Part of a small language model's weights.
Size: 8 layers, width 768, 12 heads of 64, vocabulary 8192, 63.8M parameters.
Training: a variant of Adam for these matrices, 907M tokens, 13837 steps.
Each number is 50 + 12 x the weight over the matrix's rms, rounded and kept within 0 to 99. Layers, rows and columns count from 0.

# layer 4 MLP down (transposed), 3072x768, rms 0.0331, rows 963-1035, columns 576-623
54 48 72 39 59 33 80 36 42 47 56 68 42 44 61 39 50 60 56 49 66 52 35 34 56 61 57 53 61 48 54 44 58 57 38 59 50 35 18 43 54 47 18 27 55 49 51 44
56 52 78 41 51 37 42 58 57 54 60 56 39 40 60 49 54 46 32 47 33 17 50 45 39 39 23 90 47 51 29 51 40 64 54 41 41 44 55 43 37 54 62 62 49 52 56 48
59 37 22 68 34 58 33 65 45 66 36 30 70 68 56 33 66 63 58 36 32 51 28 53 69 50 65 68 37 68 33 54 55 58 67 64 50 43 00 35 62 34 68 58 39 59 48 50
49 26 58 51 56 74 44 57 84 44 31 58 57 39 51 39 41 35 48 57 06 54 20 46 48 41 50 56 42 62 40 42 44 33 30 35 12 61 56 68 59 64 59 24 35 53 30 49
48 42 32 62 49 35 52 49 71 44 44 42 38 52 34 17 38 63 42 47 78 72 55 75 41 35 69 68 39 31 54 54 45 54 63 55 54 38 55 58 24 46 50 60 39 56 61 44
52 58 44 58 53 46 55 59 45 59 46 26 45 40 43 68 58 50 41 51 51 45 51 61 22 60 62 67 75 49 44 31 65 56 60 30 35 33 50 35 43 54 58 49 51 64 52 45
38 59 55 29 56 48 69 47 61 55 24 53 55 46 48 40 56 60 41 32 49 28 47 64 33 28 67 45 56 55 65 46 52 47 53 41 60 43 55 64 41 73 54 61 44 20 49 39
27 60 41 57 42 71 75 73 44 68 40 39 75 55 56 69 12 74 31 37 62 78 57 55 83 69 68 52 45 53 30 71 43 56 51 70 60 66 43 55 36 51 45 32 35 26 43 49
38 42 42 52 40 48 41 39 59 52 57 59 43 47 59 49 58 62 50 45 56 43 49 52 39 55 51 45 51 49 43 62 46 57 47 37 55 49 41 60 56 55 46 43 56 49 43 52
60 88 41 63 43 45 47 48 35 59 44 34 41 40 51 56 55 73 28 29 46 39 45 43 52 29 59 45 30 49 71 63 52 20 54 60 79 53 57 57 13 48 53 36 48 68 66 42
48 54 21 54 41 46 46 45 32 38 46 51 56 55 62 51 61 53 55 50 61 53 51 44 34 59 58 54 23 61 42 44 53 52 46 50 69 72 55 61 53 48 55 64 48 42 36 67
58 37 45 54 31 46 55 57 52 40 53 62 69 47 65 59 52 41 56 36 57 71 57 63 24 49 65 58 37 52 64 70 58 56 62 38 74 50 51 48 35 63 51 45 53 52 66 39
61 53 51 25 24 56 45 53 57 35 32 52 38 42 38 70 34 36 51 44 66 37 47 63 67 40 27 45 34 39 49 44 44 57 56 50 43 54 38 66 32 34 58 49 48 56 50 56
36 46 48 42 55 51 50 45 46 51 66 53 46 53 46 54 71 38 59 42 50 46 57 47 50 61 44 44 42 51 34 38 57 36 62 48 58 39 45 44 60 59 60 38 54 61 64 47
56 49 63 53 71 34 41 44 19 50 39 59 56 65 47 33 58 52 68 52 51 32 66 28 63 53 64 62 54 47 39 56 46 28 41 47 44 42 57 46 44 34 53 71 65 38 28 75
56 35 34 39 57 52 41 34 33 46 37 72 48 29 55 46 68 36 36 56 49 58 71 56 60 40 29 68 56 64 57 43 29 61 44 62 30 39 60 70 53 25 51 53 42 64 51 67
54 60 71 54 50 51 48 35 50 53 59 82 43 45 55 26 39 50 67 27 33 35 62 46 48 81 40 61 17 57 61 45 56 52 58 58 46 42 57 46 24 55 52 40 56 57 44 64
35 55 23 58 64 56 40 63 76 34 73 46 29 57 69 31 57 64 41 63 50 64 50 75 49 52 38 37 56 33 34 51 59 31 58 47 78 41 53 59 31 53 58 42 37 53 38 50
46 55 44 41 39 68 52 56 48 60 44 61 54 32 51 62 54 66 40 36 58 48 70 53 50 60 44 43 49 40 75 56 49 40 37 68 55 42 31 38 55 57 41 39 47 41 75 30
45 30 43 52 67 46 52 47 53 66 47 50 64 43 46 30 32 49 49 63 46 79 59 36 30 46 56 64 47 27 65 21 52 37 49 64 72 55 37 41 38 56 28 42 39 53 63 54
55 53 48 53 50 50 40 63 76 65 58 41 59 40 43 80 47 69 22 78 59 65 54 71 48 51 30 62 44 29 54 52 43 48 53 44 66 50 61 42 60 46 50 45 46 39 66 23
58 58 48 58 69 69 46 48 46 49 64 42 53 66 59 55 78 41 58 36 56 47 32 46 49 59 60 41 44 38 46 40 40 46 61 39 50 61 89 38 52 63 57 69 47 47 40 53
34 50 45 49 43 59 45 36 61 52 44 57 52 61 40 61 68 48 51 43 45 53 64 60 36 43 45 30 45 64 43 49 41 78 47 36 53 46 48 54 54 51 29 46 59 34 52 23
51 34 46 41 72 53 81 45 36 70 33 60 67 62 50 46 61 35 48 56 43 37 33 47 50 53 41 49 56 43 55 60 64 36 77 59 54 50 43 52 56 44 69 50 63 58 40 54
58 45 54 52 55 60 62 44 26 48 36 45 51 45 61 44 57 50 54 44 51 44 62 60 43 41 64 35 50 61 33 51 80 61 57 41 46 66 44 56 49 40 49 57 48 59 56 64
49 32 25 81 48 42 56 30 60 35 39 41 39 51 63 54 59 46 50 36 65 43 69 48 50 51 48 68 26 56 41 55 60 59 59 55 74 56 45 54 60 59 58 38 36 41 36 73
46 55 48 40 56 56 25 61 36 55 51 54 38 43 61 41 67 36 52 45 62 45 49 37 51 43 38 59 47 67 60 45 35 51 62 45 35 57 43 57 37 34 47 42 35 56 40 50
82 59 41 54 55 67 36 50 53 44 36 46 73 56 38 57 59 51 48 29 54 52 56 44 63 50 35 46 63 53 52 38 60 73 59 51 60 64 45 53 41 56 41 41 48 49 59 52
48 52 44 25 55 52 54 55 46 52 55 35 48 50 47 34 36 50 43 50 30 44 38 45 48 42 56 37 85 47 28 39 58 43 62 59 57 42 31 74 54 48 41 66 62 72 66 45
55 60 52 47 52 59 53 37 57 47 54 63 64 68 50 53 12 46 34 45 47 46 49 62 63 71 43 53 42 67 60 69 38 47 64 35 62 36 52 81 57 38 48 42 40 59 39 39
45 42 67 36 36 58 49 46 54 48 55 31 65 63 43 62 51 10 58 52 37 43 54 57 62 52 23 70 62 58 69 41 52 31 46 69 53 68 52 61 46 51 52 51 41 38 50 57
64 57 34 34 69 52 63 55 61 52 42 53 49 43 45 35 54 45 48 45 68 77 41 43 67 57 42 45 37 53 52 52 79 64 46 73 54 56 41 52 50 22 69 39 54 33 52 53
67 42 58 52 33 55 56 35 38 40 65 52 55 64 86 52 29 41 43 54 50 68 57 53 45 55 73 51 50 41 45 52 54 46 17 38 45 52 67 44 58 53 48 45 40 67 20 38
74 43 27 32 52 40 52 68 46 57 41 52 31 53 42 44 39 40 76 28 51 25 52 19 41 25 46 43 67 32 47 45 47 53 31 43 63 54 34 63 10 54 21 61 26 50 60 64
43 58 58 39 49 56 31 24 50 43 56 68 47 59 55 61 71 62 64 75 59 52 39 48 51 42 59 36 63 41 73 55 50 40 42 56 54 56 50 48 72 53 69 77 48 75 40 58
55 54 55 51 45 37 49 42 59 40 58 54 48 43 49 59 50 56 50 43 55 58 49 45 48 37 53 59 58 45 46 40 40 53 50 42 60 49 56 54 36 44 46 45 49 53 46 66
39 45 62 50 46 60 41 41 41 37 47 64 55 53 46 61 52 39 46 38 70 34 36 48 26 60 60 51 42 46 53 56 58 44 47 58 59 40 51 41 58 43 55 36 46 50 32 40
51 61 44 46 69 47 45 53 68 59 60 45 50 60 16 50 58 76 31 40 53 58 22 44 50 34 52 50 60 33 43 54 51 54 37 47 58 25 61 36 54 60 51 36 59 38 70 39
31 63 50 55 61 68 57 48 62 51 49 64 48 50 52 55 47 54 30 22 33 65 61 54 49 53 60 51 48 63 54 52 44 38 46 66 45 73 51 66 53 46 50 51 38 42 59 34
52 42 40 54 25 63 49 35 62 48 42 44 43 48 37 51 27 62 47 38 47 52 31 66 57 55 39 37 40 25 59 50 60 32 51 69 53 41 53 53 43 45 56 61 30 72 48 51
49 43 58 42 64 22 59 39 60 28 30 51 31 58 41 52 47 43 55 43 57 43 55 47 45 60 67 43 56 36 50 62 40 51 45 38 55 38 54 56 29 45 54 36 43 54 35 62
63 50 40 62 60 43 39 52 46 29 71 39 31 42 65 54 35 48 53 54 75 36 54 36 50 44 38 45 42 45 44 39 64 60 52 49 65 39 64 74 54 60 50 53 36 54 56 28
72 64 46 57 55 22 37 61 50 80 62 35 44 39 42 41 63 36 29 51 56 52 42 63 87 61 47 63 69 22 50 29 52 33 55 48 32 55 56 32 51 68 56 51 22 58 50 74
54 43 20 30 31 41 43 48 55 51 00 62 61 44 42 53 55 35 37 41 51 68 25 66 66 39 34 47 83 42 54 22 58 65 49 63 28 41 27 60 62 67 68 42 58 59 55 41
54 50 37 61 39 31 52 57 41 48 65 37 55 50 50 56 62 31 40 79 46 32 56 52 63 35 59 52 49 45 79 49 62 30 70 37 58 61 54 52 43 55 32 57 51 53 59 36
40 61 53 43 56 36 47 48 33 61 49 59 48 50 45 57 48 56 50 67 51 39 33 81 51 85 61 43 58 52 44 50 36 43 68 53 66 68 67 23 36 50 28 35 49 62 56 48
47 51 43 43 32 44 50 53 29 43 53 50 72 51 49 43 52 41 37 38 57 39 57 62 48 36 45 49 31 46 38 37 52 42 41 46 65 52 41 57 50 41 75 44 48 67 58 51
41 39 44 59 62 77 36 54 47 40 34 52 80 63 43 69 51 63 54 36 55 44 44 40 63 34 40 30 53 41 63 54 70 45 43 56 48 63 44 72 50 65 52 35 68 38 36 29
66 57 33 54 56 29 42 52 80 43 46 56 67 49 67 48 45 67 63 38 73 53 36 62 41 41 39 42 37 48 62 40 71 51 56 53 42 35 35 35 38 58 42 52 34 60 50 28
31 25 75 44 51 48 51 45 48 51 43 33 54 42 53 57 41 29 72 54 62 48 48 64 52 62 35 36 56 46 32 37 34 42 33 64 76 59 49 58 48 63 53 65 47 44 55 48
65 48 60 61 61 36 57 65 60 38 39 38 45 26 54 45 40 47 53 60 38 65 62 51 46 49 50 43 52 74 39 47 47 56 41 45 41 55 58 59 62 30 39 64 54 57 52 50
42 64 42 63 58 62 63 70 54 48 46 65 49 43 48 50 65 50 47 29 47 49 50 47 53 48 57 32 63 26 69 39 58 35 40 69 37 59 67 42 65 54 45 57 48 53 31 53
41 49 47 58 53 43 52 50 41 62 45 67 55 48 63 28 44 49 38 73 48 58 54 54 51 63 44 44 43 54 59 58 50 42 40 41 47 58 42 48 60 66 40 58 36 64 35 47
61 54 37 44 71 37 51 37 25 57 43 59 76 58 50 33 61 40 46 63 47 57 39 42 38 45 60 30 34 37 48 55 58 43 56 52 47 67 12 63 49 67 60 50 51 60 32 70
67 52 50 65 50 53 55 44 31 56 58 33 48 51 54 57 33 38 46 44 27 60 49 47 53 42 48 43 44 39 55 44 72 49 37 46 42 54 51 55 50 64 50 53 67 59 45 54
66 59 24 54 38 64 54 52 48 28 29 56 55 68 38 41 37 43 48 35 28 66 41 48 51 48 41 48 59 48 28 40 40 28 38 44 47 68 68 40 70 60 70 47 46 50 37 52
59 48 26 56 30 42 50 40 34 58 37 46 45 49 33 36 56 50 54 35 47 49 49 53 66 47 20 38 42 61 55 44 68 54 69 54 66 30 66 50 46 33 45 67 71 41 34 60
50 65 54 50 57 56 60 70 51 43 62 53 38 42 52 49 50 50 40 65 44 30 74 53 39 53 57 48 45 50 48 70 71 43 43 47 52 45 51 38 46 57 59 58 51 48 55 50
43 53 36 38 57 58 54 53 45 51 53 61 39 42 54 50 59 74 51 63 42 67 54 54 49 64 60 27 56 36 60 33 34 52 43 67 36 68 65 47 47 40 41 58 67 35 81 62
27 34 31 60 68 56 47 57 47 52 52 38 34 49 43 45 54 43 45 62 59 62 50 38 59 36 46 47 50 40 45 51 51 54 57 51 55 62 51 55 55 44 53 57 39 45 60 65
33 51 51 45 51 81 31 41 39 63 53 43 64 52 44 68 34 31 50 45 63 55 39 47 70 41 63 34 48 54 47 47 60 44 41 62 45 48 44 34 31 55 50 57 54 68 40 46
40 44 50 39 75 57 54 50 55 76 40 41 43 69 31 39 39 55 67 46 54 41 45 44 56 48 56 43 44 41 16 51 60 28 58 39 43 61 60 58 62 60 32 57 49 69 49 41
63 52 43 52 56 44 46 61 67 62 55 35 31 68 44 50 38 33 50 48 68 72 36 62 75 56 54 36 40 47 40 44 67 40 50 49 79 59 46 48 44 44 65 57 44 57 54 48
61 43 48 51 70 36 48 63 13 27 34 53 49 56 37 49 71 57 58 60 59 52 37 29 45 36 57 45 55 49 57 47 30 40 61 60 48 54 33 41 45 53 52 53 69 30 18 50
53 56 49 68 16 51 45 53 49 68 75 48 48 60 50 43 66 61 63 68 80 37 62 55 42 54 63 53 47 46 40 61 53 60 50 53 51 41 47 59 59 58 46 46 41 36 63 32
42 43 50 43 39 31 48 22 73 59 70 51 43 53 25 48 25 53 36 46 50 44 37 50 49 40 49 55 39 38 34 59 42 61 44 36 24 24 61 38 45 61 35 56 54 66 25 54
58 49 32 62 50 54 42 64 51 52 49 52 48 32 39 63 32 28 63 71 36 43 48 41 44 33 51 57 50 53 68 44 54 57 53 36 60 58 54 72 59 75 44 57 30 38 56 45
68 33 30 59 48 52 23 47 55 41 57 54 35 65 38 64 53 47 56 34 45 65 41 60 49 48 65 54 42 50 46 38 39 64 62 51 42 53 67 53 42 51 54 56 49 43 51 60
50 52 30 54 58 66 41 38 36 49 44 51 49 50 62 44 39 54 52 33 48 41 40 53 45 48 63 27 58 50 69 56 39 54 38 54 56 47 56 73 47 69 43 56 48 65 56 58
50 56 66 41 54 59 64 36 55 42 20 50 78 80 57 77 64 46 50 37 53 52 36 57 54 44 38 40 55 45 51 52 43 46 40 37 45 58 51 57 42 72 52 33 78 42 35 39
31 65 63 34 62 49 50 50 52 47 53 58 55 63 43 54 40 72 69 38 55 49 37 40 43 48 63 49 48 35 74 42 58 43 27 84 60 54 52 64 57 53 38 60 64 36 39 46
74 38 58 38 58 37 43 64 35 45 13 53 22 38 27 31 48 42 54 36 75 57 61 36 41 34 29 50 56 54 61 57 59 43 61 54 57 51 55 50 47 68 56 56 47 57 66 62
69 52 59 52 58 48 55 40 68 52 31 65 58 47 38 46 46 50 38 49 54 54 51 44 35 47 71 31 47 36 43 48 26 62 29 64 47 83 42 56 43 56 63 53 49 53 60 40
# layer 4 MLP up, 3072x768, rms 0.038, rows 964-1035, columns 576-623
53 29 70 24 43 48 45 60 66 45 49 60 62 49 29 51 26 59 56 18 50 44 34 38 58 52 37 65 49 58 53 66 61 56 54 46 59 35 56 63 63 50 55 49 53 72 61 68
52 65 45 63 39 67 32 45 61 58 62 20 74 39 74 39 51 83 55 56 84 45 51 39 57 29 50 40 81 67 51 40 26 61 48 46 59 45 50 47 49 47 57 55 72 57 72 57
34 43 77 55 31 32 52 61 29 57 46 36 55 50 48 68 45 46 58 69 40 51 63 45 50 27 52 57 35 51 42 53 62 46 53 37 62 53 67 50 40 54 64 49 57 45 63 47
42 49 77 53 40 38 39 52 38 63 56 66 24 63 66 43 65 45 52 48 42 48 45 59 68 50 53 49 54 58 42 53 28 93 48 58 61 30 55 46 50 86 36 52 77 47 49 27
47 57 44 56 61 53 47 31 76 56 77 63 73 53 61 61 59 66 49 38 58 41 50 51 45 55 62 57 69 60 41 63 35 46 38 30 49 41 37 49 46 46 42 39 64 59 52 73
49 51 66 59 38 49 64 34 28 39 44 41 63 67 42 43 63 55 43 43 62 52 68 25 61 36 42 54 60 42 70 48 56 47 48 42 82 55 52 48 44 30 41 41 71 55 38 54
61 43 43 56 44 52 61 48 53 58 53 64 51 31 47 38 25 53 62 36 42 48 37 68 64 60 46 39 46 52 65 34 47 50 50 35 82 34 67 38 45 57 48 70 49 65 49 46
45 32 69 43 37 31 58 48 34 62 54 55 72 42 53 41 40 55 46 65 43 33 58 43 60 40 53 70 60 52 66 52 72 62 18 52 47 48 77 68 36 44 47 67 47 51 61 53
56 57 46 72 46 45 38 47 41 61 63 39 56 45 30 41 52 49 52 45 55 49 66 58 60 37 56 68 45 54 56 43 54 50 56 64 48 56 56 52 40 61 55 36 39 31 59 26
54 48 61 36 23 63 54 53 52 42 61 40 55 43 50 47 47 43 50 53 52 60 51 47 54 69 66 52 57 56 52 51 52 69 37 33 59 41 50 48 53 63 50 39 62 64 69 62
49 54 31 48 49 44 32 33 59 65 39 55 58 67 47 50 69 62 49 51 38 58 53 40 53 59 63 58 38 13 75 31 47 56 25 58 35 69 42 64 59 42 53 73 38 53 44 67
66 45 72 35 39 41 61 55 50 49 62 62 48 58 48 57 55 55 47 57 47 28 44 66 57 54 51 37 60 66 62 56 39 45 49 48 58 72 70 48 71 81 45 53 62 67 37 61
48 47 36 55 44 53 47 58 47 61 77 53 39 56 59 42 58 56 35 48 47 70 59 56 62 60 49 58 51 35 53 30 53 65 60 56 56 47 50 39 60 43 49 34 35 66 46 68
53 54 41 55 62 58 49 22 40 40 55 78 41 59 50 58 39 41 61 45 54 42 57 55 45 66 88 55 50 41 43 15 51 58 66 25 62 34 43 55 49 45 36 34 74 55 51 49
18 60 74 61 71 68 54 59 34 52 56 45 50 66 49 40 49 62 63 66 58 34 56 45 48 67 67 52 44 46 68 60 40 40 65 40 56 51 38 33 70 71 51 76 51 53 41 40
32 45 89 56 50 50 38 38 56 56 54 64 43 54 47 36 47 50 56 57 60 54 51 27 54 87 54 78 65 46 53 49 71 40 46 51 36 63 38 60 70 58 22 71 47 47 59 46
32 42 69 56 58 44 41 45 53 30 52 56 47 50 55 49 60 55 72 58 51 49 56 42 64 54 52 45 63 56 54 54 49 72 38 50 38 64 53 39 71 57 35 50 44 33 65 44
53 60 69 39 41 44 48 42 45 55 49 47 59 51 39 43 66 69 53 45 48 54 39 45 49 27 42 67 61 39 54 40 43 52 51 37 49 47 32 52 52 49 60 53 57 52 46 61
39 45 48 56 50 41 48 64 45 43 53 28 69 39 61 54 52 50 51 57 50 37 52 61 42 54 55 48 36 66 54 66 10 44 50 44 35 32 63 31 56 60 57 63 72 43 60 44
37 31 82 55 55 48 58 45 46 63 49 55 52 46 66 42 46 45 59 60 52 50 51 57 46 75 55 51 54 45 58 24 74 65 52 58 31 49 48 41 57 34 62 48 51 82 45 61
47 52 49 56 52 41 67 39 72 52 50 55 43 52 44 58 53 52 39 37 48 46 32 50 66 54 28 47 50 37 50 43 53 42 50 39 55 54 51 57 51 75 53 45 57 68 50 67
50 48 59 52 50 56 63 41 55 42 45 59 55 76 53 49 52 48 60 54 47 59 45 59 42 69 55 50 66 44 63 37 64 45 42 39 63 22 46 60 84 65 43 51 55 40 50 45
59 28 28 26 56 30 61 30 41 56 49 56 49 36 43 51 41 53 42 56 49 43 42 06 43 57 45 50 56 47 64 52 40 53 55 64 59 43 49 51 64 19 41 47 65 55 56 65
49 42 39 55 49 40 58 68 66 48 56 57 67 61 55 50 42 57 36 32 47 64 53 46 36 49 31 53 57 39 42 54 38 42 41 58 47 49 48 52 46 36 47 57 49 38 51 41
41 51 51 57 56 65 64 51 68 60 60 41 57 22 31 54 55 68 54 30 52 58 51 57 73 53 58 64 52 55 62 57 54 63 56 44 77 63 62 38 43 58 40 41 56 51 55 54
40 44 86 33 39 60 48 48 64 36 34 63 65 59 46 56 43 60 30 59 48 64 57 36 44 50 63 29 58 42 60 50 47 60 50 40 52 58 39 54 38 64 58 66 36 47 45 32
50 49 51 63 41 45 75 57 60 41 57 51 43 56 47 61 56 60 57 48 59 58 69 41 45 45 43 54 42 44 43 50 44 46 43 47 39 43 47 63 62 50 52 63 34 57 48 51
55 53 77 65 58 45 51 31 53 38 62 66 40 50 52 44 64 61 45 65 53 34 57 65 52 62 51 41 54 54 65 63 61 56 67 53 48 35 58 12 49 60 53 30 52 34 38 45
37 28 46 42 59 55 41 51 51 41 59 61 33 59 39 52 48 62 51 30 37 50 44 60 35 42 41 56 45 57 62 62 46 59 56 53 61 74 53 47 48 29 49 72 46 58 35 73
22 37 54 34 58 82 30 45 31 44 57 74 55 45 46 40 50 32 46 71 37 76 54 29 43 60 78 59 66 49 55 16 57 59 59 54 37 50 38 40 43 74 40 61 49 53 61 49
35 62 42 55 69 43 45 40 48 34 67 46 39 51 35 70 37 48 41 40 45 64 55 44 73 45 45 42 45 73 54 48 50 59 51 41 53 35 42 46 63 46 54 52 20 45 54 59
52 50 35 46 53 44 59 48 56 58 45 54 64 38 52 56 38 53 57 52 42 40 84 33 30 44 67 44 57 42 52 34 37 39 71 32 77 49 49 63 43 33 81 50 47 45 45 47
48 54 60 68 33 68 49 57 81 46 43 51 65 54 57 55 31 41 50 49 54 38 35 61 45 31 65 54 43 37 56 48 44 56 37 35 44 43 61 32 40 60 34 39 65 53 50 62
50 14 44 59 27 52 49 49 39 63 65 52 52 48 57 58 48 54 43 45 29 56 44 59 57 50 49 48 50 51 59 56 51 63 59 34 50 43 49 41 68 28 47 64 43 59 64 65
45 38 58 68 54 49 38 33 30 62 76 73 48 37 61 42 32 54 64 49 72 27 42 40 63 56 54 67 53 50 63 36 56 57 50 44 76 34 46 51 54 48 75 53 60 52 42 45
50 63 33 60 12 46 38 51 44 65 57 42 45 54 37 30 52 39 65 24 52 06 79 44 63 47 57 60 53 65 56 49 26 47 48 33 45 25 66 51 44 47 44 39 59 79 64 63
52 61 47 60 59 43 44 53 43 61 45 47 58 43 48 42 49 33 48 26 35 53 66 27 56 52 59 52 52 57 62 43 73 18 57 48 48 63 62 54 30 38 53 50 50 58 54 43
70 39 54 24 36 31 25 34 46 41 51 46 50 46 60 47 51 29 69 57 49 46 49 49 32 57 52 64 52 59 56 70 34 60 50 34 78 35 44 46 58 37 58 34 53 41 43 37
70 45 44 63 59 49 40 60 58 50 53 58 59 14 53 53 74 36 32 71 57 55 68 55 53 48 46 52 41 52 44 60 35 50 46 45 44 59 53 46 51 55 32 64 44 32 64 56
46 41 55 39 39 39 43 52 49 61 55 70 53 52 49 29 55 54 51 41 57 40 41 50 38 51 46 51 35 53 61 59 61 56 43 38 48 59 55 29 68 62 23 64 52 45 67 57
40 42 34 54 49 58 49 18 56 55 44 67 70 61 60 49 61 42 69 62 51 44 85 34 64 32 56 61 66 79 48 64 37 39 47 51 42 51 45 65 48 43 55 39 38 60 56 62
37 35 57 48 59 67 55 44 70 80 58 45 74 43 60 48 74 45 67 39 81 38 48 42 43 44 52 47 39 45 50 40 60 35 76 57 84 37 40 47 11 38 39 47 50 40 69 66
48 60 31 29 45 37 47 53 56 43 64 74 45 64 49 69 63 33 54 62 45 50 54 39 42 62 44 49 51 53 40 28 54 61 23 48 45 43 78 45 53 84 36 61 52 59 45 49
55 39 47 50 65 60 35 39 43 61 43 57 46 69 43 55 36 71 53 32 57 63 45 42 58 64 47 48 54 40 36 55 60 65 40 62 43 47 65 53 60 45 43 51 32 29 29 61
42 57 59 53 36 31 56 49 56 51 55 45 34 59 59 44 45 48 32 38 27 51 48 54 46 43 33 46 57 52 67 60 49 38 38 38 53 12 63 49 60 43 47 54 54 44 62 42
78 57 38 33 51 32 54 29 52 45 46 65 44 29 61 31 53 33 70 50 42 63 44 51 57 45 40 55 54 55 45 43 29 65 41 60 46 41 33 48 47 64 26 79 50 47 58 54
58 71 43 70 64 63 53 62 40 32 65 47 64 43 40 54 45 50 35 43 80 61 15 63 43 53 50 23 46 61 72 46 39 51 68 59 46 32 21 21 44 33 55 45 49 84 49 38
39 31 68 43 45 59 47 58 25 43 55 49 33 69 49 60 44 49 60 37 69 73 62 49 55 41 45 54 45 43 38 45 34 39 70 44 53 74 42 49 44 45 70 48 54 51 60 62
39 44 77 16 54 39 36 66 33 44 44 69 40 21 65 47 51 46 57 31 39 49 39 47 30 60 49 70 62 55 62 41 73 65 47 46 72 33 17 58 58 63 57 42 50 50 51 67
29 33 50 25 56 52 68 66 53 77 69 56 41 26 49 52 62 54 37 72 40 68 61 45 41 51 66 61 52 50 65 33 54 69 55 45 61 48 37 33 49 35 45 80 47 54 62 47
59 52 51 50 53 35 73 44 74 37 50 57 55 55 33 66 58 46 48 28 56 30 59 48 34 55 45 62 50 56 40 45 41 51 45 55 68 55 47 52 52 41 42 43 29 53 40 54
49 32 69 33 38 58 56 48 42 52 37 58 48 50 57 46 36 51 70 54 60 44 60 47 44 58 63 44 68 34 57 55 39 53 36 62 60 52 40 46 34 40 58 53 53 71 56 45
14 41 34 35 27 61 62 60 67 29 52 60 40 50 30 44 68 59 40 47 35 69 44 55 28 43 57 53 48 26 57 46 50 51 38 67 60 33 35 63 57 47 59 34 64 37 57 59
39 71 51 43 63 37 43 51 68 30 46 40 52 59 44 52 56 40 50 43 59 36 49 40 55 46 49 69 75 43 57 72 48 56 54 24 31 38 55 77 39 29 54 46 54 47 41 47
49 55 57 50 52 55 38 50 38 49 58 45 37 26 63 45 43 61 64 49 78 41 45 47 53 33 59 77 42 56 78 39 50 66 66 32 28 24 25 32 38 41 53 46 59 44 40 46
39 40 43 38 45 65 51 60 59 31 54 53 58 52 55 44 60 48 55 65 59 63 45 50 41 35 70 75 65 61 37 45 41 66 28 39 49 44 42 39 50 66 36 39 47 71 70 48
60 37 47 53 55 44 62 37 58 45 58 57 53 66 42 23 37 66 32 52 56 58 51 38 48 54 54 57 69 56 26 38 50 77 50 44 62 43 43 42 56 26 29 49 62 66 40 49
66 53 54 68 52 35 53 46 66 60 60 57 41 58 44 59 53 54 44 51 43 61 53 49 56 58 61 74 53 51 39 51 55 61 49 52 49 55 48 56 45 54 46 43 48 46 49 52
34 55 44 27 46 51 49 48 50 46 46 49 40 59 59 46 46 31 64 50 51 28 62 47 50 43 46 62 52 74 42 52 46 60 51 63 42 57 37 59 56 49 33 36 51 31 50 32
64 31 69 49 54 52 61 38 50 55 44 57 49 71 53 34 64 53 46 49 41 43 39 55 25 47 37 60 55 67 46 25 34 19 29 47 53 44 47 51 42 65 37 42 54 70 48 49
24 49 48 45 33 56 51 60 62 61 55 46 47 54 57 34 56 59 49 32 60 39 75 35 55 56 49 67 72 42 61 65 67 82 60 53 50 37 66 61 51 32 45 46 67 44 50 50
53 15 55 37 32 63 35 35 66 48 48 45 71 44 44 65 64 38 40 54 64 60 33 69 48 59 26 55 38 44 62 24 59 52 32 46 64 48 70 42 47 26 65 37 83 62 48 68
47 22 52 48 48 52 58 44 66 24 43 54 62 51 45 56 57 55 50 49 67 43 34 31 28 53 77 68 61 55 48 70 34 64 52 50 64 51 47 66 61 34 57 42 52 48 58 50
40 57 52 58 38 37 59 64 50 54 50 67 47 47 52 43 57 55 58 53 41 51 34 53 70 46 44 76 49 61 35 54 33 52 56 48 60 59 45 65 38 69 48 66 46 65 65 51
25 52 41 22 66 78 41 53 48 35 62 78 52 63 52 54 41 56 65 53 46 62 56 42 39 66 40 43 62 27 48 46 55 55 64 44 62 40 44 40 40 50 45 47 42 63 53 39
56 57 54 34 53 78 58 56 62 64 46 61 55 45 50 57 83 44 59 36 57 36 38 45 57 52 69 79 59 51 47 58 50 39 57 40 41 41 47 58 60 80 53 48 60 47 51 83
44 28 37 50 52 35 46 35 43 55 56 52 54 56 65 48 45 54 67 39 69 55 51 42 48 43 58 74 35 56 57 41 49 34 65 64 58 67 62 52 36 50 63 45 49 41 56 49
57 56 68 34 41 33 56 47 38 52 51 47 58 47 33 46 67 54 41 48 34 37 47 56 65 36 37 51 53 65 47 56 39 34 60 51 45 54 60 58 51 54 42 46 57 38 59 50
50 56 55 57 32 43 49 37 36 56 48 50 43 46 48 52 39 55 57 34 39 57 64 61 69 50 67 53 47 50 36 52 58 62 61 47 61 50 61 65 57 47 40 54 53 54 59 40
62 56 27 60 46 45 72 43 28 57 50 71 55 47 76 68 54 39 51 50 50 56 35 50 43 61 38 45 43 67 56 49 30 68 64 38 54 36 51 45 29 59 65 54 59 41 62 35
45 31 60 27 44 49 47 46 30 60 42 30 41 75 37 45 75 44 63 50 52 42 51 50 69 44 38 53 72 64 37 57 59 56 47 43 47 50 37 60 45 44 27 51 54 61 72 46
36 35 52 26 61 57 53 62 36 47 60 39 59 55 60 57 75 43 34 55 49 35 38 46 56 64 33 60 32 62 50 46 62 50 44 58 55 40 63 53 59 54 24 58 60 56 53 42